config = dict(
    num_hidden_layers=10,
    hidden_size=512,
    num_attention_heads=8,
    num_key_value_heads=1,
    head_dim=64,
    intermediate_size=2048,
    vocab_size=16384,
    hidden_act='gelu',
    norm='layernorm',
    norm_place='pre',
    norm_eps=1e-05,
    positions='rope',
    rope_theta=1000000.0,
    rope_fraction=1.0,
    qk_norm=False,
    attn_scale=0.125,
    bias='none',
    tie_word_embeddings=True,
    parallel_block=True,
    init='trunc',
    init_std_qkv=0.0221,
    init_std_o=0.00493,
    init_std_up=0.0221,
    init_std_down=0.00246,
    optimizer='muon_variant',
    learning_rate=0.000998,
    lr_mult_down=2.0,
    beta1=0.95,
    lr_head=0.00573,
    max_grad_norm=0.5,
    warmup_steps=200,
    schedule='wsd',
    decay_fraction=0.8,
    decay_shape='linear',
    final_lr_fraction=0.0,
    batch_tokens=65536,
    max_seq_len=768,
    doc_mask=True,
    train_tokens=727700000,
    max_steps=11104,
    dataset='wikipedia_en',
)
Each number is 128 + 32 x the weight over its row's rms, rounded and kept within 0 to 255. Layers, rows and columns count from 0. Numbers have three digits each. The size before them is the row's rms in percent of the matrix's.

# up: layer 4 MLP up, 2048x512, rms 0.0728, rows 1932-1978, columns 448-511
# down: layer 4 MLP down (transposed), 2048x512, rms 0.146, rows 1932-1977, columns 448-511
up1932 100:132161150086106131143166099084119145104150110178141099141168077146120109144127183106119100095170091163116149181075116113157127164091106095141141105110119100107094172140126109083103116146165116
down1932 101:152141082160175097135141168156146124118114193157157133135063197155141105117213098148117128108122127109209117090116147105147135128190094115148074187156123099132164120110137146132182101151144160
up1933 104:084136157141123108133181102113122155080105142187139124087125123196161069135117170125155066157145138131132098191130112123090167083114122085122131124117146057144111193199078148129130158156174121
down1933 107:118144152079177142086125129161145069113138114124144163122140123103084125091102098118132108127123144194178185063120145151120197150152153199100150079098157110130147123069065097152132163108118087
up1934 105:126145128165119155150147150124139108139130089114142151105185160091114230021107162091095113158141138128170151139113202132079183120111116060093100132129150150161116115117124101145124150136088084
down1934 106:073112124140180121127108170074138150101115210148103126184154155149094143043106163151148110173128123112134120140113094169150157155150099097128135086102166121066139077126119177159112109087107144
up1935 097:116092120129152137172112092100099097106146155159141128067119168060097098049104133124104112115088184155184130109185074130116115116120131070129188125086142108106151151099111052112125126139169074
down1935 096:139209121105084145117171110120145132099081088173167065148133129173208143141162084065093178156146075113090124131115189180146106163144056123113105141178132165124176130134105125113143102152077192
up1936 103:115095145130127134127156189165095127084104101168134115157116104103139105159168139112167128173184094149129124129178136152161148110105121144158158087142090150164152171155135136149092157093103189
down1936 102:187098157155105132096097190083129126196131184125171173188127151105152159126103169098086136102103126129107126145142080101114111128156202095116101130100136123131099147127178165161160101126142092
up1937 104:136106094164105183141150139189184136104146153196079071204174176117127159121039126133101187088145153105174157156127148161110148142102125136120195120174113120121143104180066056089108222157126180
down1937 101:140198164097132109173186179118155153209043114126121174129151141190128140123115136102107174132130099127083133134107117138172156153054130120134161168091137124147090127145119170139159088142168122
up1938 105:175107116112107168110166097116141117164158153163167171083082078144146151106069162129096143113128104121156128170096151101099101124116106116175095122157140116148157117156080163199107131076138010
down1938 107:067117136152176124196163167071072090159080144080165110163134141148125156158148153067135134136126131083157112081100085189133089180087130153158160150098161184135159089139136152105092124138101150
up1939 106:147104110165147180139111118090125171116119150128166196126178138150182121135122167123125089138102159117072133237212144180106112084119149185144100124156086152132137081144119120142145119112118134
down1939 106:111154160120119146145115182113086107158085137125080127128132167090152133171096143149125154177154071089158149088140157063135185068107062114104128129093180109151108139105150155128126131195174065
up1940 102:077159125138144118145157119080045101145134115118093163104129145135130126117077075146095112097170098114187102121119150126098156142145076229115100121135126171181146146104116121154104104157112141
down1940 105:065142066171117134114127077152079169160154111182118055100138157089097121096167133178145152183130084191092081179123133140123183102146093105098148114046098120140109118122079180151123145119089096
up1941 107:126184166138134145151136171207054108095101111110125108171167146151129158174101150175147121113098099137152168137094150129052154089088171100161156121141131109074136145101067159093149137139104071
down1941 102:082107150064057129107124131076169119115133156139100144082063127100165143112126122130170101143185119078100079054186147113170085120165097125110086112119103077137094081050091087105043134085119180
up1942 101:137154131095131108098139138171126122147074154082090058125133164108027149117055109133114131130141096033140090088149191127107106113142126134165110130111156087142164125152143161154143182101116103
down1942 095:143124112121189147083099132116067112139136135160178184106117110119171137076138100110157129150116141202125206156109094137158150095113100157114215097145094084146143101061088127076126052144181121
up1943 108:134092098093094138095128145096189118141134092127108078114081101172085124127154182077155186139165172132145097186103169097107166091105124072041178113085123127129172156185100160092157180163112138
down1943 113:130109160025079091113055160167122160197130148136102101169093176132091132165153168092071125068118192110108108163104144119151145155143165107100137123118099178094142031109151144135154196148074103
up1944 102:121092188105136118111101092129103097094150168171080125150101164106172105082150144143143093184205131148095123161130101113151099149144144146171103135084148147082135106168092149086137079084144180
down1944 098:108163128148139148101140171158106107154139061104113131102097119098113192154134079135133076088083118131107150146158159106092112155145113146098126152096082041156176087179165095171149168145173121
up1945 106:148103054158090061129185101142096110078158076101124136106168126154119129129142181092167154155218158144189071131152134092143141203097117133116126144152143096069151146170107093103111139071124150
down1945 105:149159160096078107062163118159093127129106114096163091060152148121112184165105106144144152113032145118115157194115125116123138142100131131117120184112137157183080146080099109107198106209110199
up1946 100:148117114144128107144152123126096139176150178116130155185110124055135143082109146191130122145194155068190090058102115073118132134135068137085147119071129109168130125122083151133112141115098124
down1946 098:100125190086131146101180143139125162087109148069101103090158110146158149179126101113147197167113095125114047152116114190131126120136167163141148162119086135142104169148127087168087132145182178
up1947 106:142100143184118145126152134174131108134115093147149100075106144144120111114084106137101088138120142129126115161139169159096133105116117119080120105176136071113117129115092118130204160125158113
down1947 105:110136130088099100106156098118171092120123155074112150110092117088188115146150066100056125139155108115091088150168181111151148100111109145152116180122153119164128140184130115206088095147112143
up1948 108:137141096213104129089121122062154120123110121121142157153115105151146166126122111143133150155126062144149101100133144076135183156118144135113130174111163116096150084144119193142155072145046142
down1948 101:168176159128152027149166118101093130136141116111151093096131074197112100095108149185097169106105088109099146096225114111104105092132123072131164103133161133135101141158167165144093148156120171
up1949 105:168138102119105107086233096157171055120144094111125135088152133120173094130152136072086116180146157098165158108167110155078172154127065173026129179133121113167113132140111047144109099133130165
down1949 104:136060091189064114177141092120166105163155107069127137055196137092133123100120119106071089110114127126127147153106145124150108120175119125084114183167170111094097136106150163093103091168131152
up1950 108:106175216082167137085160124177097162120114145075142136068086100132141064194143102162128152098143110097160156093152128099118100151084126160179113120113108190165107093213114113078121104072110147
down1950 102:109088129173114142134096147086142108107075133145061118173140118139125167089140134059129124150086150138146133208097100132200096131071157139167130145113103112101141109105060123180096172182150100
up1951 094:043131132168110068110132075089163104114089113200152088123185124113142148149083108093145144149160144111087120160062091141104171168127090104145118094126140114142128152131144171083168147136116141
down1951 101:079138119128108134090149126111159094177183167122133114177136091135121154081126082109179121085117144087117107151115115165134128071105143149154134108133129138120142136101129169133140111063124109
up1952 101:118082142055089126126097157059171120129187165105139139130145159145095119123132087151120134132144136155142159042072082149073151140160104180128132167098133069074130089079169068136157119167155141
down1952 098:130116166176109084097150148108079166149094061164129078114160054058135113088108091076157117186113108152123067141158152109144134109130168115154115150121128128162157099070137102128119132131120083
up1953 101:175138145072158106081134110115122136188140081134113175111162145107191238151121114130089148148103155091119146152072165082094155181098130085108107148140164120161165115099180126128123110116101121
down1953 097:121113143116141183125094102111115116150098203092101099118159100130093066103100133140090091126155084137133129118115138164175109079119081192059177112099102099081099108187101078143107110156158195
up1954 081:096109080218082163083157128157127164144128095125107112135121131150205117144182141090119187136168156131166135114110178151094149144124163122094102097162093173118063087128145109031123135092136149
down1954 079:122130141079157097106106121140143160072169103115148170131170114104138115159089156098136161171139142100151123134226125055081140094140049145161104147049100078080108106106083163172150137140141130
up1955 103:112097095115097131074116108125050092073127110166152121176118161069174101104150151160081158103104142134087080118134141127133166113128091124137153133123151140133106117118144142082177145052169107
down1955 106:133140109115117087086107167133097138164113131138122154033137150168099123142128139116131142144138107158103135107138124128141167129105162158108142115120157174220137123106149134088079174166165124
up1956 098:087102126135082185117183121123131078091093152137077086103092131091121107104069108115145160094131096139074140105083152065110128132058115118068126113133083138103129095134101156106174098123136172
down1956 101:154133115153135173125130113085144182119162091146130132061119168087106154152170147146078163145138104143143059168118108166157126137157168100075170074149110166142112169074114098167074088187111156
up1957 107:104120127168105146140151083143133157091106092130125145163100111174181060167101147189130102136188171127080180115184145119173090144134082122161084081115130099194140142167123116115124122093161099
down1957 105:203131190125136134070145095089074174181129138046163109090113076160123174124145098108149136177068136130179109165106123192153137115117165092119153146070110152075165089143144121157154099169121059
up1958 104:074154115131112154121119109132116147101137109110039111116091181095152123149148158132143070224116114163099116167064123107102084096085074144164136124169115149088055099220120134133195112113154150
down1958 098:148164140137082134154183076118147115155127144137125149144176104130090111096191121123158148094106085136077117101150168083133086139081109124098149147136109181115140084138105087120118163141164150
up1959 085:102114154102155180105077192140132036091077147137086186177058126144177133131136151127151152105114132082112131114172120086101167118143136149164180111119109124110104080133116138202070072126165187
down1959 093:147099143097131135135173160126101171073119145127139086105165129113097150121059130134087129112154146155054186100152067191136137122089169132163096117175101109073151158153166109112129131157064099
up1960 099:154074113116125125124142150134159128116101116084123155117197114051142137144136143125117221094149120094135167165134192102106124177163122127178110094098150083118057147141148100105163124143160128
down1960 106:115123240096107113124111135156152132161105087095126166113168154140047148124123109153110160099131089084146118101080082123115164067061132152115147113117162171171147054084133160159146160164146082
up1961 095:133137118163158138150098113146085094141159111158081217134079165115162131063208138151162158158120074087094132164129080194145129107097102075110099114148132097101185137131122162171126138123202173
down1961 098:119100122173141155077155118215147136114174108133110094156146109156088132154145172179133123163119146174167156180190108091128149148137107186141100181109119068138146138128106095140111111174098112
up1962 106:059110128098127112108108158108130082175145157154127108165187165145179146163117167119137090131163109199104173124117121177086083121152050162134128116128128093121138148097121068054148083085095079
down1962 101:096118122147136186138145097178135196172108166118152139123071134165135125055062173129103142134191083140151141123155157170138139102118111050135127159131102133135094145059046128129110095157130132
up1963 101:075106078085140104147169112126151128090093049108086130084055146119078079199143161136070155172111103110115140161216137164126077096086074138160115178136121167122199151129132150128155190175094143
down1963 103:162103151108184073157116150134147124136116126171078090076118172198143120096177161112107107095156078118169159109092129208171168078104118131133125103059113126114064128124106041085108094144148180
up1964 084:108176102142160113135101191109134161121083106150125120097097094115129156046098148081109140104202105149065136130111185136141103055089132104149081159082098093136138132147120185100143171182135129
down1964 089:185060090114110096133095140117140167156166097173115135095139155158139108176122123134162104168107117131151179136102111161164149088135095150157126182086165135099142080096150112157158087154110090
up1965 115:124107148147163127116174156150181141104131160078145093133134137084150179123080143121113152108146183156123155147095088169129086112120054113087138154173130112106125148186120131137151072134112156
down1965 108:095141129118187146140163152157190122098091102108144102132139125115164131156115128138120173122090180189117105111145170166104122072125131126108114159079118174137139159139109106171086100093128115
up1966 093:118115134112143171083141074101151160134136140155060143153099169128103124117197158139128107114093158148121139120170126145101089085097123131070135140155172160153112111184060119145109099161182132
down1966 095:186149089138118115140117168159125093126166124044176070094151146112179163115069084121146161129164082084126109173076118114189143065108162133133117107073116115089113093080153138122175195143082182
up1967 099:064124137167151165100137172168173101118173139082085168128141147146139148096142149165167121189167146093176128129097139138136106082157079164108096106096104143114083060110086058112070084172156131
down1967 098:130073095111135114138101167121087142089121069166083124145155129125135122107128123153139147126064081156110106109124126114101058149045170098104138076171159104152100143085182163173177148145120104
up1968 112:067179108142097161100190173151110131125153078178180078118140189131133162091103076148137113078125148111148093116148052083099137166132105167149146089179149126139159156070110143110088110117159124
down1968 110:118118102115123103135098119162147099092105142096089185157143136141170079142076105150151170132087132180148174071156153094088163112123153119156121081079165179092092178100167100132146157157147070
up1969 101:099141122108121138121105058147157156085066207101085103122191108120104102109107209072118125078178100132115124101121142158128129165129074092189080137102121141190138167102113131177102138130171137
down1969 103:146114126081155112113118119139097093118179101111123184116140107167199164143128075130151137170117123106141120187138110144117180128141176125143183090158143163128155115172145125096207111157143187
up1970 094:151145133169145164080146076107091108113126159098145120167120110119169152194123126153119158187096108137150120155081144151111098098079104143124112139203129152139114156136149153198111100131143107
down1970 092:119161142150084146156126143100155169153127144138063095130110122145135149144133169141113110130119128144103148055160133126137126162137156120143133100065104156132138108138127090058152138124156158
up1971 105:107160125118109163147142128105142170120111177153137126081153107119127085110119148108066167161032199153087147163135097160158090061090109125133138097144135180135088128176124139091120125098070029
down1971 107:129117090145160145149123095145092101189156143150145086141123097091139162121158107107142079126192086074163203120146111066104148144139174129123073166121095154123100138164093121183114097092115185
up1972 104:128114130156089140109085153050204120139155118111146140131132138158149098153109183092127093115097222161125112124143118122076116099084117120120160164120155109085173130121140102062141154081118124
down1972 102:114092095149150108123139161167105121141135135094159132149175125136125137167133142127148152076127142129138124151119132114113159130092128144124111163169144148078139130095102116084131124104144093
up1973 089:151120165123131154180069211105152129120164160126108122193187133178159119098117123150168133082196138113169109168073136152158162155186174076145124136048168181134137120102165118111115128122148098
down1973 092:101133133097097095160105076165087106173128101146184087065151150141099132123186096154091125179149146125126131100138172131120150116077092110140092094137082118179143162162104146157107113187152131
up1974 105:113107154129139200144179061185172122161116123107031138172140110088185148150157114138077092095157159135081154168112144141078134101059093115108152105129120102084136119123080116118125156149107128
down1974 099:136118085101120111117087173084117152147165150115156137108162118119127138166110139147127117129136111125118136136106155105159113115158059135144176071140125130181152112134136110123121193124100108
up1975 104:148122158143142169066191088106116121077089116119159112159172090176069147101162141072129124154132156124143147185124115116154139119117184095122103123088154142173140075134115091195138084127129128
down1975 097:114165120065148125150138159127178136144164116137129123113109126068097164123137115120183140072133102137109097091094128152123122186184066134138126148193154099071119153155176169086120099160112134
up1976 104:127147090143137179120113120128130123161114167134101098130131147123102103147133147113145154154138093139145136156152126105148114172104097073091141106173172090206158082142105085121153120176145085
down1976 096:084057118152120124133143162050113100129080122089118176097145105175142123150174152134117108142144109156157135072092151142186111114144162170131110108160105155064104129152112177120115131077139130
up1977 099:120141144139084102154116118100136204105087073081101145188133115153088137104080136128150121119108165135102158148145141113125120132136075097139130138089145115119124173122089144097129131142093123
down1977 107:132072186136145134127112155075208123120125117204092096137144102132115163109115070176094180176094158129102064129154172207141149106136158153117109158061144139120132098111092146134180128095137169
up1978 100:096148119173096079116145154146074083128122142077153200106169142132160150103194117113139171115108157153125134167164111139177096087159094101140109129091146143189141175138123138176071135108109090